Weights of a small GPT-style language model, trained from scratch on English Wikipedia: normalized queries and keys.
Each number is 128 + 32 x the weight over the matrix's rms, rounded and kept within 0 to 255. Layers, rows and columns count from 0. Numbers have three digits each.

# layer 2 MLP up, 2048x512, rms 0.079, rows 1656-1762, columns 256-319
142123101136183146134118173102090146161085110058130176122156094089117132137141146184164142135119084127163128126135198152129109121130096155132138123103066150174033188105062116169154148158130146
119172134110189175084163113136173140073108186077139097109150105207141125093087132128149158109121128109109158090159107125204063119133097161139061112131139114134130144109109149110171112130104158
179110116146105159158097148144142115117150127139138145111079112132101142121142133122170090132150123092100102183105157141116165116179088114117114124140104126184151139128153145176126131071104131
150085142096133020093080200095068114141157095132121099107073110124107131160113060129116156152138156141133150171177129096150100105126094187168127199074113159124151112196159169121081044103105141
157189124172118115131187116086112107131098159139039134116139095092131157097120146180120118109099189128134144199139101113156153138113135109124107155149117112152154150134155147122136108153137158
123110127088143068118073169177127058178133091160189143085189188097147101213098153120135132143181097116117144138167112149095086187117132120083129130184180185130160108128132154127108139145103071
113104189161143091133123135132111170091123098132091141084170145125165089135090129088114107114037102065125111088125144155117146062119138127135111110127155107143076106070125146138150091140103162
150146148135171080098082155118176090105138164190153176114154081157129075119142138112105162128119167156131150093184195132098089109149169142122183170198092088173136199177126142058143069172204177
153126075040107138095106138139087116100135132153112098196155150097132158192144113161122170153133140134175120093089142140121121109153157158156130050092158138116119076162160127097095111221203135
128060144151131086077077158171107076150104104199093119089038083133130121196115104122172105095161121046119098181103138076158120080132110136085165157104122149102122123171100112147118141189061122
136126151143073127152104144111106156142141055110067154115144136086084138123163094181111079124155130136091093141167099083109124077168141120139162155142154120136108062139163122092139139167132131
122117171118110147122107142189193132120123142107135092170129104083105140139178145076158094141171141127135156127199170082117170098135147132167128127178139115068077113178146107144130155125085097
122148063145115118118162087163172159104115059102074191095183196131160153144142166167174135093052116146119118131121180147132184119149148154066181139107135166156112129152072144138160176094163137
124144173129132116135169120123172086147086069117183128078159097142098101184121093158150146142146150034152146136169143127115107158151147106116153087120144154107150159101111082128120095106162190
106116136134126117134118137069173115106117140157172121076112109095148127161151139135124141095153140113144127204151155225129108106113105177129122197117109183084099107109089124141155170063125172
132117055176119153155153136123194147199124150105130166138139106189132141179136170133142125160119105110154087068069129120109106167133177148075054134164123123086111153133103068132161160095091095
149128069139143157127094110153126128064150130155162179115112110108078125112158087030147141111148155156078130090095152081110136086126125142141178124096061151105114159099159120126111087142112118
132160086108112136077131162187154138160244144082140119121168176114136064149143136102148073121146148132160117152182131147127126148163082112149132093214127147095133106082164180120159117105111150
134156073091092140088146148094075106083130199115159082132090159155151152123118152162194104151107118088136119134197155156133096106120105157129113155127101092150131110084117157118172120123087097
126131079147146186122140103123078123147120086132100131133142176119102159140141151130153103153110080077116118117107074135131178113120140176111142128144159113155126084130127110138104098167148104
110095153166114139105114121145112112165134085068167172081070100173119122161146099092174101113149105172153102121184072097109106103103134093138108171136146139049098170098052091111116134152144073
143124104136133163090127169082092120135184140155131129088065144101184155111139138146174177136112068148098049152166118094125091112113104100102159086113103183081092172116185117156105111065104124
069141116144132089150096108149112124113090163110157200145154139137116107110088065113073115121080145102093123136143122118116138103143156091097074164156065126061088091162177117111133098101077080
125093140127135113093144083153166174138149127088152110092125134122158136151145163126155173100140115159117070114106095136138163131104151141108145148149113183175110114181134084151165103124093162
135110142097198073129167081191085136079145165133117043132165094118106122147147115183045145094097084126137120116105199092117128117147150144060144091145122155057167158180136168160140143130087072
142111118121159077157103082112088169192140099169122095168086108098077122162152112098123136192160109181166120118131165125129028161067097144134196160133144178163117107146153115114156106141074104
164121110135130109138160068102139137147115203090147132087116119150135194171069108054155126164054119065165174108098107134130163146147082077067107088182145139138175152138155123081152102162087122
090143131082158078147129106105155145108164117109131148170081137130119156169121114126096131138098109120153097099158170086164134123155152163119142090117129123141145111166067143107123117148139109
139125085128133168121163167080151141147189118099134106089152156090079111095157156132130179106150118098135119167179140096116093120070135113166157149125124124162132141106165146096255126075120124
111110127113116125147161106117095167090139111111137145119120160168130141110153131152099118146087132146131165146109112155131152090132116135096111144117127105143137093149126130143122140127168137
197115135150145157077137180107202100158137139189084159084135172205135157143097082169120101181127127161152099070131172124168158100126228117130224110136143093100079160136094129154115137165169127
083173162172077111149072118165127128094124194136144127141136159086144079146148091107095154094139125150056124150110106164152112080151151134105053150073154101086069092093136168181155169094128139
174170058130190092101109200103187125126113098119072130173077143138111137129088111152137083143124200115097168139079144075144095179159111144136141082148131160158131111099066105074150226149126134
164161146129127191140087149153113183129122142138160161133095093106064131111118111124161145154120125112115137133159093147129118118131145111120136137147101092136195077136136135144185157131152125
053139182178111103151105062148122124099091098143040151119153115107141166184138155108065082073117172118122106087154123148114154097105151093098111171071099151110099146130055087066110156139088080
159193098135108112150110099146115120150127166179127131150071166123127118126166096147111099122153170161100133109188109141110136152192142126154110117042135121122159162129145090148134177130073126
067183169087120132134119090126110094127115176132154163101143155153131049130140098145178122110101115126200115105120111118163109188164125160129154143107210140128102110140108130065162153173172146
073101137057132097137062119112130134121098140125136074117091136089139086164135173096131139074089096158134128087081132111186129102149129125136113126123115187077133115103147100173103140119102178
148101126145064103115085061228136129131108141055118124079124170147140127164123130153134132098139126112197184098092151148116103060175159132146115085122180106129140180181114149186148113138125132
141078105124133144149140137117149106148115137137106143111130200184088121191173129112105160136111102040121191101128122117125111142111145094126154082092061049131149144125146156118104138187159100
197129067105171141172077171158142120114170187137079096094125172081180168101094249118110114153119103100118145233169088108168173160148119101095142127102137180135111136175109197117154168167125124
094131149164144123101095127155155100143152123114125180120124126141124081163103154152130161105097099149209176088125158095114147116162063180103153157135106094090159122102138127129103096078106148
170094121119160115148177149117113109155141171083053133109131140128104115120097144165100148183072104126105149140168096082124078128139166149162133148170094099165117070167107112124121062144111118
112087148106144119044114102052138179145095132177116145166141179161130172164106124150146134135125115090114131146131094137110122165156108103123156145126149096145131132155172098156144100133090098
179159114121142042157127209138132114110106136172093177080134120157078137089134137119104158129142179157116174103055136168129058120114074166052143080146188115093080090147117085178082145130063083
122159093064094128075098145157126082124147088092165170138177175151152141150176142131154154092122096126116098126165129130095138133157073177088125133100122101187139117127126092130107105052111158
085117052061163162135080121101119148134157122158211092136145147173151110089145126107147155160128117109150185156079135069137132123138220151078124079128168095122105161152121121108079143191150176
128108072193093109159160111138112187132121150131136079147204138124132077175178115131125132090130156139131119147207109130162196164111123132116069140034072143143157105118084107114117147116108157
158148100118074130157119121088153196131174085113142151139109111107059083094097082077104162109118146154110186165105157156123147125112139136135144167118126094164110111150133149087148110076119102
110090059125088229149108115112111115121113131130156119180150202188123135117137165099121143156120112106102165142131131156140105114107066159097133144081065109107124134092136115119132119166139092
178123085140143176111136148131103071158066088079138231140082145151027131149084128108121051061128094113110100114123129123190156179133057070139145165084119164133122126089079145149119171137170146
134099174113149131058117169199100097137154134188175118095124131184138093182140180111133188138099126075127111139113079073099106164121137090074147155091145114170116166146112134134155123150155118
158093176130104125101084122124145212078158151148125139154168093131159070149114135127140134123112155135161099058129118117148096122073128177171166105149141121130155071134105139130149143109120186
110164151121116101071094090051181142086041155102143101158109077120159143097064146189111169126108145123177124093142130150213128145148130037164134136086090116172181112224141108131086086124134103
105190103132111136161117149125162142143133131185130143147121147136107127153147089091170138090180113149088138134143170180091176163121164080100141056122143104096143102128153082079135106059144107
144079167069105129076154090110149095124140109109146170059142151156141137110157115104174143136121065089123147160148128110070120111133158130179096141117090081129105172167161119125120117115108174
154067105092084089150123038119129138070156101131098154096122132080168121128095150166158131175174127112101122072144089144128150127097157101129072133164115173121113159095105165171201084179198068
158116097131133082106117083169111171091167119168158105189135119170127152085197108168155105166152072088196067163162109161193098158091184146090112113115156104073123025093135107092087122162169169
147078129103166109129107133136130128138106159084114130145119114145165167173104140031084118145079122138099140074167162179053127142088116126135138115139140086143119163110113120106157140110109118
098130059153122154139139107135157097124135147085157179111049120150180113064107129149162088132096171165119177130136129122102145116100089076151102087153195153119103087116104138161151110119159116
123226126128111166122139125110184081131177091107118207161158092127145074072112122127149124095155152146166142112117114159079072121108117104093113168126113166177158137153105216149156148111171199
139152111143165095153119146108097154165139064137111137151095091115157119157077156121106138117090112194127126127124108163135122186138125114154134096083092157087130177155119159104186118098106131
082075096176189155140109166191081185103157137101206158178119129096083156146114135113131097145065195131141099134111106100149043109093128149126131129199083117204127169130124193050104112155117095
084148144131181135139102106167100125111103115140099135222127103180140143129139088118145076067146171147172136142137151160102125102132166122135134118097137129117120089168071075144129203117144114
159129104121111123072098120114102103146158126165096134146178168131130133127149122133127110136061149148194154164124137140075197157096075130080168135118101119118194146120119126151158149188118117
139154112094078156108125087104132155098192159142129157125152134087111159127067141107132104082149139133134154152139127092203157108135148160135128097140125153093138123125091126102144144130142148
099165112090158023135144110116163104135121137104140139133145125177148152114074151108108120112128151197141154108197078128119105147097111177173175163110122114134144097091168134117143121137135179
152128153125140130111142178076090218074132152174108086104087101108099140181076043055185156140162120144103110131158125162143080207127177114125100126120156169156125090151116111111162155123052086
146171174072122136089109140077120099079144129127096119085083135136137132169060129126117086134156121141148127133138155157154061086152144095079143110087198139149179097153233102099168126125156105
153081137125096127120159158141100128150155079137133119117137119142134108087139118125124135149111087105087112136161119159160122109125146131120143122057123113127147143113120120154104151168131135
140167170136132130140127193131158131135086143100119117159119129160126103099144144163219129148126161122141146140193168157185138146161121126157107134168117140112115126135155118213125155110147146
146114096127147080090155147100114092125120135128121113162088096141138057079155145095133122106173116088137080153140161100089137097158113139145066167157116094003116164138124148158100118184158143
104144136133099139077176142139175099165168120094104087085136112165153153087143099184129151102124144064113090094118068119120150091110140157143162099153086177127141063139151157128124109177129105
102117100141158112197114139183103171150085137161101124186194090088101113149134140083164123166094104147191148137144150093157113189175076200148063141125178168137112098083176179151115134177120149
075108166117135117136130137121130138074103136100172085121157123168121090098137133075073099104092080175080133101175098153138154114178198108143043119148100062116138071137191148109164097186061130
104078136105127108157146107151115079093162104164082151174088143103094116110108103107161160123099137135103146138166144146127122101162130100080133128123126164147140148150148098121103134070130095
138192118154097122186056146157044073153121144124126100144061122137101136145167144115201135182108136081107172128123104082139108117071126164167086164202151085088080137116115075084181072145134118
095137087163103140105131134093158068116142062136158127123110145187151153183078099092108075130202123076092123118164143133166058069134120138121117040165143158084148124155108151150123110110187126
110161150124118132147158118187084116105182130121135117132123154135166055231111134114147088164149098136090196099163181178155082079159100049091104185147148106106113164140167149050167174122154109
138138081118102157144040139136113139112147122143166079102142147102079124164175157098126078127059100120140089133149089142173078133146135147088141198152166112153147087156066205110133181199124113
123164123139097160136032128212132086109172105114134166096171117144198126138156074070094099049111193145107146131174140128107117126147122162089104125112156144153111158171138174156118138221135129
148157127136114124139094140158189063111076100108091120128039124151155160141097192128099161084110095123168092109115159108136110160155083131116074132160095107110049113115096126154182150145103171
131150099151111149105105198185114093150069161131081155126093199164159123194113152108168102133029163136142139082159097208118167141103132057095147108154108148095114115111128147117146154148145147
124141107144081102083154108142138074103089121145142139147168167160126113140106088101110143185049142083104095075122121132141020145081149151125121143116058106152142146118106138121119172105156130
101147165163198156149113119135171098116057126120053125196097163163172133090140160150118132099170111154075108123145098147116178117116099108140083094122094168080136182131134086062151150121151186
110164107149138187114117143167120092077134061137190140152103123109097101094196129136098077138176085199095126145147076081211153120092123105143155166083145115141147073200103128094142152090142138
149134069162164121162153090131137147000161154181157096166127120149099153149139088123088119192158186143160162178179115146144157085086169165072138148080087172136168096140118115105133097081071102
077128156167182099143100132121093185089147091105135124142150134107097124104163082152152100151114128143142155150118126099143124085187125141084151129117121183078121137134113151190143079105127131
151107104101162141101114099131139128119084114130137185108086173108131135124115119172135132062100172120088097133085162202163152138123127097145131159049123140142168130107129147151094107131150097
119091090131128129153146109116139124148131170146046125127117098078120137121116093142098059119117114134139144130088146102097109089112156171151116173152183161071157166130163134143101097132161123
094071105134115151146124118210107178144088146180134110141067139125098124113092137146121069138119140140161094132141066144192150073040099088127149189114080166051112087161171125114062142104126079
134154099103095122143095067101111084138098115100080126108129121126140151099106126140090079152136112143124118139099127127182085161083127149113097098134187120148094144167095144120135130157126177
111179144207146137123165116138151176167147106105130158120103129184057091086156109128068143100110162160169177140132121166208110121107103199169095119153157152101038134099140121145129129136138115
134134162127101123090139139097104151118199171100132107158166195156122127093116140119109128125134153124084118159117116085180143115080072105131144064173137084132145003121098121142171158104142122
170109133111112074137111120079084145179130062120163185135149121081139142105122149083157163124123099107127154104059162127133100096144195154120122080115143107163124073172109075102128162109124102
085098117115149091172118113145142124100103125108142072155146142202127124135163124066135147107122147102114096120128179127160144185154131125132136109081152089112080080098162132160108105097163093
103136118140138114082153100088185151125140077129128140136098102115163137140164126141131087159143104168153121114098115113122088190124143102125113131162128149113146116171159106087131091113150166
121137134038089169113133180154131136178172060124116130141124174142062116155101146167139164135128112161176138135057080207128161128152194062092161129102100132076137078104120122126133198132117084
124137166136124157095085132133125115097079105117114120059074112064104154127130098114083129122135089129133145111155154075126099099130119095129074099151081109086119156081115126162115109136115149
181120152124180108117140144096097138134097156101090135144111122117147049107142117106177128147140074117146143085128140140161193087161151076117156123121117044139082101086174109141160165148146135
189124102150079161124113079095072196085062100091148149158127122175126113126151146143144121121130140127123206120078167101133120161132194184141172122131073115100143154134211122154122174142187115
188153094078092163100060125183109120126166126162086165174081138115131042121124127140125117150107091124196106115202150107100069098158214178087044173118117169125102139110102240152171117076139142
139137133130126175150109146097126150110135118108090097136114141086128223138171194150109083148174173105154084137095141093186154148148111128090149147146112133132105193153139084149138131113151175
137076153093134114113121144095126106136068151155072125184069198117173112121130185170156152104079033172125163135177103181162104130195086174175176162078092166162177097191112154108113176106091077
135127161072080132134152141191171135044076134102156144171108120138137139098136143124113055124145101147147127175171144131209087100150173151143114111095099101130136088145149128105138144116153171
199101145104126203151130129101072119130088108047191069145135140130142153119105163115133097151068161050163184099154107148204234158124183096096058146190190122085163101126157097113096221161160191
155121102121173128139118118192126145184141056136158166130161144196106115165096106147129087134140131135144192143137089123198113117101095112046099130176154155121100166135128240137106164142120123
# layer 2 MLP down (transposed), 2048x512, rms 0.0786, rows 1656-1762, columns 256-319
156113156145124114110142139172153111114167145147123138128136131151099171098141102085150135088139120147099108133113120149096143103157104112170108143140111093078137099140126114205098125101180068
124075119157145131134149067141083111144147119118164117137102051187166128133134153117111138145117146093131131103124137183135105113162143196152112145086091155105152161063113160124117149115138124
174130107233101188141166138151134151120141136140125096138088103124143147110095101154114135153152154118154135082097126140086190146135169114124179082161133169135141131107130122153129109129087120
091119117125157128151102118195178118126113115120148120112116159177137103095154120183202158137106054126127091129110172161177147156095098156213086152143184119247126138175151144121080110130093121
144094162134094142142071102149096120135152144151156082146150120144147139122121127116169137128105081162160105062182134106092099124164149158156128162157114110128076108088126136132108150134145132
154233086098081101131126101148063156135125075171099139160204127139194086101162142155103126113089120113105132093149110160119178136141211177166123129078143121106136119110117147142137125102136159
118128101046133183103139115162148155106126106087102078145088088097140118088102131161106094105131129154123186081142130128086156171158115130060132180152122108151134158134116162124196128084160076
156139094132110147122107176122126174145120160117151075088139126110134088095095135148127140063126114146136119101071127120106075125109110154085142152201182168115141156135130099085157044175141121
135133136139162107121195090120124113106178111111148128135121081145118146159102161097137185109119149190170141187131152128108160152132145094100124110120135180111095042183081069160089156124086140
091135221134099101128153085076138143122105128107072102023112168062137141119109153180146150095168103162148150063073138096046127119189138176111123102139105113110167125057131182134166083068100084
132179131156148152128102134161141125112135171163126088096116109160067092103155105144134134138141149114084118037063162098109137102130115139109136072144163152146129142187080142147151133116122117
127153133178093105177128124171196130119110121140148105178188131202129098149073117220084156130063111130062149144157043124133102212157084139148141155101202127118069107183156192141074151129162146
113155050153065126116152096124111042115109142151141082118118090131168150108078097141130107130158031158097167168112091113134094123173125157065159135118144070155117161086173162145176092127151091
139113147103086156135176169134118131160111133074134079108142079131106178096113141136093154111136118128151133123105136082122148147154087160152171157140108109110182130114106080136169103190091136
160143116161131157139129152087112099117113143105157125143113130146131136054135119135075101070120144127152078150128127116133135091166076113139097125163143112158125133153206114128146110117116132
135152130171096169099133126157135114162111176145146107114082097138103104125085100106072117086180165095126081126176112099173228129142146110104131112095106104100138148126116080126066081162182095
098135097143112081161105126144137139141089139125142079134127150101118145157163122134099117125132132120072119123148078127204111170123115142150169108156159151115115152185166104144129105172146116
185166135136131121142105090095174141114113112153116193144153133120186088158121155114108106133151086081176087123137185233119193194181138123119107145148098210090146196082108098124048080104126125
204097120160140078107136128127118140152155138132103078111145129130148124225198104125099133094112155180192156123131101155152218151101114094127103185126133108104155188082166150093145138109160100
137151132186117156145157149131112230190092100140171142153139150085102061097155092108121147097130111108130076174135146141164148156155125112112088165172099137140136180147109120170086146123136170
115082072138133121164088161049198148140120129129103120108162129110112146145054100150138158188064173121143156143071139155136130134177116103134133109152147112084193148151099127176111108154128151
115125118113137107108067089174095095107095115147138160199182100007137132124109159110118091149152118122136131157100143124081137127111152144110113089109107112103123125172171190116155126163115138
133150145129110116111124079139144104105128078110144091127035183066130092109193147119166125136110172069132096142152099179069125136105154169118142165120105103141101128115084101118162105054118153
134137116156113108110156116149125069139133120145132159087120137126132155066153166161097133107136178125154139108116124075143129117145155147116136141105089145090126104151153148151130120141168122
188100131136146114128142168139215144175097092118152089127132144160145112156142157115102088129105154108140131158094078176117169125110144095128093113143148119123138137057079106051069147130121196
142151082110120120114162093126098147096178127104143159113179047142117183118082121138138097118127100138191145082135134130123109138086113133095136100115148079068155133166106121141172173167142171
120130110152108083136058132150120130186190122031192157177174089155153101137159170148109131130124159118120123109132123135151125212138109107098127143094136095138127076095151095103021136092126080
106098126153106187182140117080135163112157124133144109144097101117109105167169091108111129106140130083124136119160167129094123093115113151127129151101129151098119141136120146114120088089111097
148089147140153148135128147096127144089112154101128147139175158090118081080121144082084090113125144133126185144126102081133101093111120119096110116130094108131160126098196172113113140139069154
159100167140134200113125121121131142144137173093141085152158133119137140123136172134171119166112130093100062111158151136101142128192148102099145137132124136138109114098127102098128138143099133
105158123030134149101187113155073100126145036139189117107180121118153146160145151107143165199038138158079119200081058126143141116099127157144165133143127104132100109201109130116115123110193125
141109110102130098133142194144141120124111163056156185077139108069164085125114068168137179143156149144116105126127138165124078135105207140151154142133159197158051179144162133163128105133132162
089137125183176170166170083134062150153086187170213141170084189134061070123182163117139181161137140120110113084114171089139133146165136108159099112129095131136093117147108163067152089055122098
052157168143181172116124128103112137117138088167087136178102140088098109119149195110127165102102108126137117095163095087119127154099117114155095111109125145108120162088125094102144158142174173
143197141144124169121093172156157129139076170125187157142182170149099128115103090126167069162027171139152128157115174122110133180107187104117171141147126141166206108164123138132123102098152072
132158147183126088147115135096123146111133128120104093083154104151125141137127140110113186173122141119117123151044084090119164170136101152147064112140091122078108178138065109132139083108141111
105148120129118102097104133155144159112115109142136142145110129118132129130083156177138157150136187098185117173032095127131211083077159203143098126151094154154186115177181097168125110187133146
158064122098172121136111100086172109114129107164174199133109149118112140104115159157132128114089176145092145172168099155098089074151178154117130090133101090145098120136129136102148132113064135
113124146133158129081116161147160108118117168133111124120166124092167170120146144131128107159071098143153088143123096167141180109132128087123163111103175167149084128137194151086147156137126169
097069099083143167082109073152162160133104161195056112051026139123135082133120070107114078189135105106050127138047084160160129049125167159151164083129087173128135138164129102117109118097146135
200109137149127131024060117075159134129089165152113100132150119164152083096206154164108144018166120193154077113080156144127140125109168102133101147092065133137133120167060073109119101096118142
130172126186103108168171093139170068115169128128114162117101125191171142099106128129057100108155152162135167111060079191109106098111131194121130088145194191125141144096119098099114143151112116
096080105104167103073120114202118183145054131075127102196104119136200090145186069104161135111154098123079112138111140094147124142147145174145107076149092147115135140127158095217093210129153121
047114160104096158126107086181068139141111138112088149162117158148123165103104146148187141166121157157110178128162135105126152149129095111109123137185077136125076105161140072152166151131142119
165068143162127151149118133175140066113153145108099155156183132085030076151143113140145130112117091150140120120177080120129087082127099142075131120102112115059099150198133159146139147104100135
197047135157132105171119158108088136150082114116148112167111123182116148094214134121187099140130165138127176093122174074104211154184180058061151170133153140117122117149116140159156133059142120
146098087119157159104130199112096141153111142130106083106097177127107136071126056104072090135109124114162185082121164062083153009105156147075149144121126121149172134122096093169097161170144123
113158125117118175127150145098105066135125151115149102183127168122147150117116111130076170100059111134132115115209137126132133100062136102205121094149158109121096167108153103163145116132114136
099139156169125137082104150123083136129136136166168108195132168072122120147095125118113053128136129121108122090084088155092113134143099117164117155097107199071104088118135143089168163118121164
130107104082119116146157133108107086133111144117112116105089176134080132083169082111168086128165169132098104137143155137142136123089159116124140118143118096144130044199156115147160100116137137
120095131162120082118160128095143138088143099096148063147114140151146102132137184180175170135128148206083092108154153102143082089141173110056156065163146131151164105113131144144198167073127098
140150161096127135116115081125179180159107107133066105185065089074118094122073112114159109124141125102078084176119136085162109116148149137133078083067174125100082150149119070149103133105124132
118108084154142134130116105127103162143113115102157113182110119110128146155164139105153133123136092202167134105125123120072123153087147164036105095135129135114134137121101119084143073120109137
176139121186172134125132130114120179161188055206121093094143118110126086147181096138144117142133161089168112084150160155109130151088177100169165137145100098128121198023134163123148120176090173
138131133104119107131165142104105131186206118154121124186175119182111136067121123116075110106090169073165207162062149096170173151131110161170109144143171160107151115145095140123155158130092142
112084068164052162163076118154157099154134169155192136144104075101118161128139070094087166164120149135142114097139118120132168127150095147131153117135169255148127129125131138147110164126136181
115122086076086109131161159126194110136125141130145172111103093138115096141173158116140125132173145083145116090162085115102117112112177061111086126176158188157060085159146104116160090111125095
136074097115064146112128074158061143141130116161096103167135100166082114120231100093165110096096096074103148194081114148157140198090156138115091132159111147118135128074047033132159117150124123
117123075182048149109129110168090157107133157104093119104152103161131136135125150140087080145097151142041075123162153158114147118058132149116117089141173063072088119183117082151063094123116121
125113132131036171165163128124116086156153101114077129115126104146156135136173150135131114148094140123114127121091140119120148108091178141126147132170141134098095134096158088136164099091182124
077140083177115167134131122086184145119106100131129099155077100102110115070124153197106131081120146134098139107141132104127116099126139066135122109199159153057151139195137135161115137119141097
126122095131147139101113155128122157145143171085170096165186150108167108134070130152116163114116055199039114126082140130133168124123132142168124081110122062156120142115112084110137123121096105
155144176152098084153123115116076062072110108075143099117155149150183111206156112182127175102101178132098141123119115152120099076127197132129140112111135184131149156169130096046094165083122076
121122147115092130123103075144110127069163142081160114116128131110082120138136121131190158184118112136115168038168150136144104125108103082121144157088089109144203132169132167211117129105187102
127175121151081083091098145153196142175114139178201167185170121138209123183122112119130103162149109122138119063188117188158179131049158161107104115108095100103079153145126140179142135163172133
131116129111092185110149078146114129120140117112119163100157133121158110131082149140105184140154135155174150123161131135137079135119086144146150095125152125142070185156119184125099148135129156
168115110119110108093162098124106095115176134209091137112100179124124165151183092119105101140143128143194171077084086117083148177065141171135053127147166109149130107173132111110144116108127148
153162090103163097087152136093192151148106145073119117106122125054162155129102129113130099111089133139082140097161157089118125177121109075139167133153120103124120132096154151142097146138138159
097121127146132150167136116122114174193137117116153130108118128072119135159117083116144156112151134104083124065107103130108103071142094140165123178197125114110123122120172190198160141139166135
065117153160139067111095104152103115117146123121148144126190195042123190121149156118133159167154137109120133153106080122099148137151191102141104045142099148132090084121097096075076087102139105
133172124047134133099118173162126106134111157143094168152140164073111130142099170120169140138121142132117141143165132105122132094241105151112118169173114126156088113057129169130107158145203145
084156087115183122116113153180095065087148169146111153181089130105126093137137143102154169128160119159090129124125131069119099117151091166129118074087088098117152177194109114156157086162146173
101180049132121147135125108120126177127169134120126144166102084068212134169150128139116119116118151143129137157095137138078133068104137111084104164141141141092137142109080112090154126106099091
165129165126084133140089135141123066143158109134125157126143180151152145177167085135150114138127143106129117148068132133150143075133154142139153145101132162133098118152133091109118143145090073
124117097158100096153071157153158109184140153121137093146151089054150129139161075145081158042153128098132119117063135165088102127125128155102113110185152107119123087158186129136055085093162187
141116110134112162168146141143092107164157106120164085129129119083149113099130138112154154115164141163122116130132088090113114135149137106134153113164119094141095128112087158163137167141120134
081136150142182136092102070089103118142161164101132110119158156107125144091141179126059162065082165155151198164147126063109155073138080100136127154148133082149118109145149136148134114137110179
177152112066143090112086133154107128151085134126144140137117096166113122112174141137131128145131087130096142144121101122134128145121107107105165101160124082193136113152153149116104168156137127
165098134103100138163089112155149142139180110069159128153086169103145121126127111188105180103139154125170129153194160130176165090087172130127064066196142084068143104153113065164127137156163147
141112134154152164084139152140095108112077160124137141131090076172124171116177182115096122147117111157116119088132192098102060140142094126167075208079155134084159195120148090152073086101182219
119147135170136152150152108132068130140115112174135095071181088141082145122126167106147127162080075069152092092082106135150121069138154084143170117195119146110179108139105109060109148101187098
117127073157134122138155131131136177107111122122163172121157093157148124162099127124102094111163071155124104150090086159105197175142121155116134187088160120122081120147094066145168148094127116
129099208114173112134115180113185161133126096161133093135143145115143096104066108151101179079135169135202174161168096126146103136141188127151086121176157104137127115064131142169138119101120109
114101111150127142103166109157113143149072092132061094033105105219099108174121076136176100178164107160141128152118158148121120073093193106108145148137070112071179127111089087142050053085111115
126135127095161100126120143133125122108175145172127185144143162157120125103062124098099172159143125152147136093144155080155195145171098095171097100125155107109161145154108112170117112162144100
142194090163151185090149159069076079107105133102085169090095075113132120107107099104117118193132092148133135148157162086141170186109149129132120057106159070091107094154082083138139195117212116
125139109095138085168111129161109129116135142161125116097081061140093125136150113099142168131157086122140091161102073100095132083101127198093079167122094170104093112080095090173160126072097127
106163139128136108130142117102115144126135162146133111117130152151153120159113139144097093162185140097099098134177163129115121129172080178165116071083153120067111083163135160125127165152100138
135141183126103125108143104124159050152116106146133109134114062134177141103103127196133164133173118157158165117159173179095171120124106130142100207163101108108105131121150117086069115139081144
132108117132157104117184128126124098105174104071155172175139161147166083150143137118134162132130110150100113106125149130143139151156104084142157124129108118139178109135158084118140155129140117
132152063165082060130113181100133128103096100136125138096116126125132027183101077151110103134172140132167135070104146126149071166163175048081148121168133153151164138135131084101168161111142120
119127073088164145123077094152169133144122134113090065066131102115180160123170148112097152077153173193126108122105096123113157165118099137105116134169141118160157141126138154108161156157108143
085114149084159117121161126090074135193160124124152110098103124149118136125172142131168097178120139126117106123134101127145142154157159133155100176157112083127095153085093103134118130070133144
137082125096160087136110050159147136129111077145126131107140049108123096181135129142164119160115129128150170097156135149119112122127159177088133158154120100135128165176100125104078156174103097
165116075057121126106143110172130104122105114029136075109134146127071142067107160115128125128084165154149080137112113100117098112151126126126130127131150148134174051162086122139157121110161155
181123117099137093153125122097059073078171110142118117110198084118120153109129200103137190126159158113131146084124155141127155139085172116128184137176127129086098193079176144073152047124118152
187157169145166120146136154139096115124130163143074161168133173119084090155103131143114154105115130122139155121127154120127133167142159143152098130123147106121144112124154140158148147162103110
128104180137126141175118098160128129181206167056115100069112084146099108114163135178130157105170145130114142140136078127081130079137107133167117075151181142100134164103142135092125193140108133
109121104193169131119112178069064100181094105110132126107128187080135130106153154129157133186174112098117135150140187167104119078104157096150140101144112161133126151132136162073122123160098134
093173142147078134146128116125144118114171157138134071145126131092135128123145193139165115113130130129117131157079133128103126143106140146137100121097180144111148106119150147155120123201121157
079141160144150107169088121131122126123203161136124094101152120114141180144142072160114148111113167148106167143109120122114157157106130115131096072135148118131169147172162078071103072103134124
201127099051090193173125212162137133144166172127098135111066079138147099162137110152153110092133096109197060156086085102149136059049177132160061090148159154150197170244128080125134191139116124
105200163069145135101093152080107140161198166062163116153125141128123194128099210118133169125139137095164115130126141117151144122101132111094129173167115132090052179094207116059165056158148117
111125071168088068169124112133155100157133086126172138099082157090145169092193106101163162116117143145118212129097115095125169077147100158149131113123157071137119150096136109175179178144136173
130106099103158149047112118087110152135115099151101124115146198091136107143047179125104057135138109138136088086101162103157147091096070145092158159125130161126115104223168137180113139168083159
071115154127093091135112145083043143140106104157140118142143097125098148211156118059103112068101182070184091105138119106200000159096158149176161124065210136144163143083201155109094176087066109
151097120124084146125140060110137118103130192134101185126115128141110159126080173146057097104179102123159119127103146134106107164128120120094153100074128133123101090090142088099106184192117085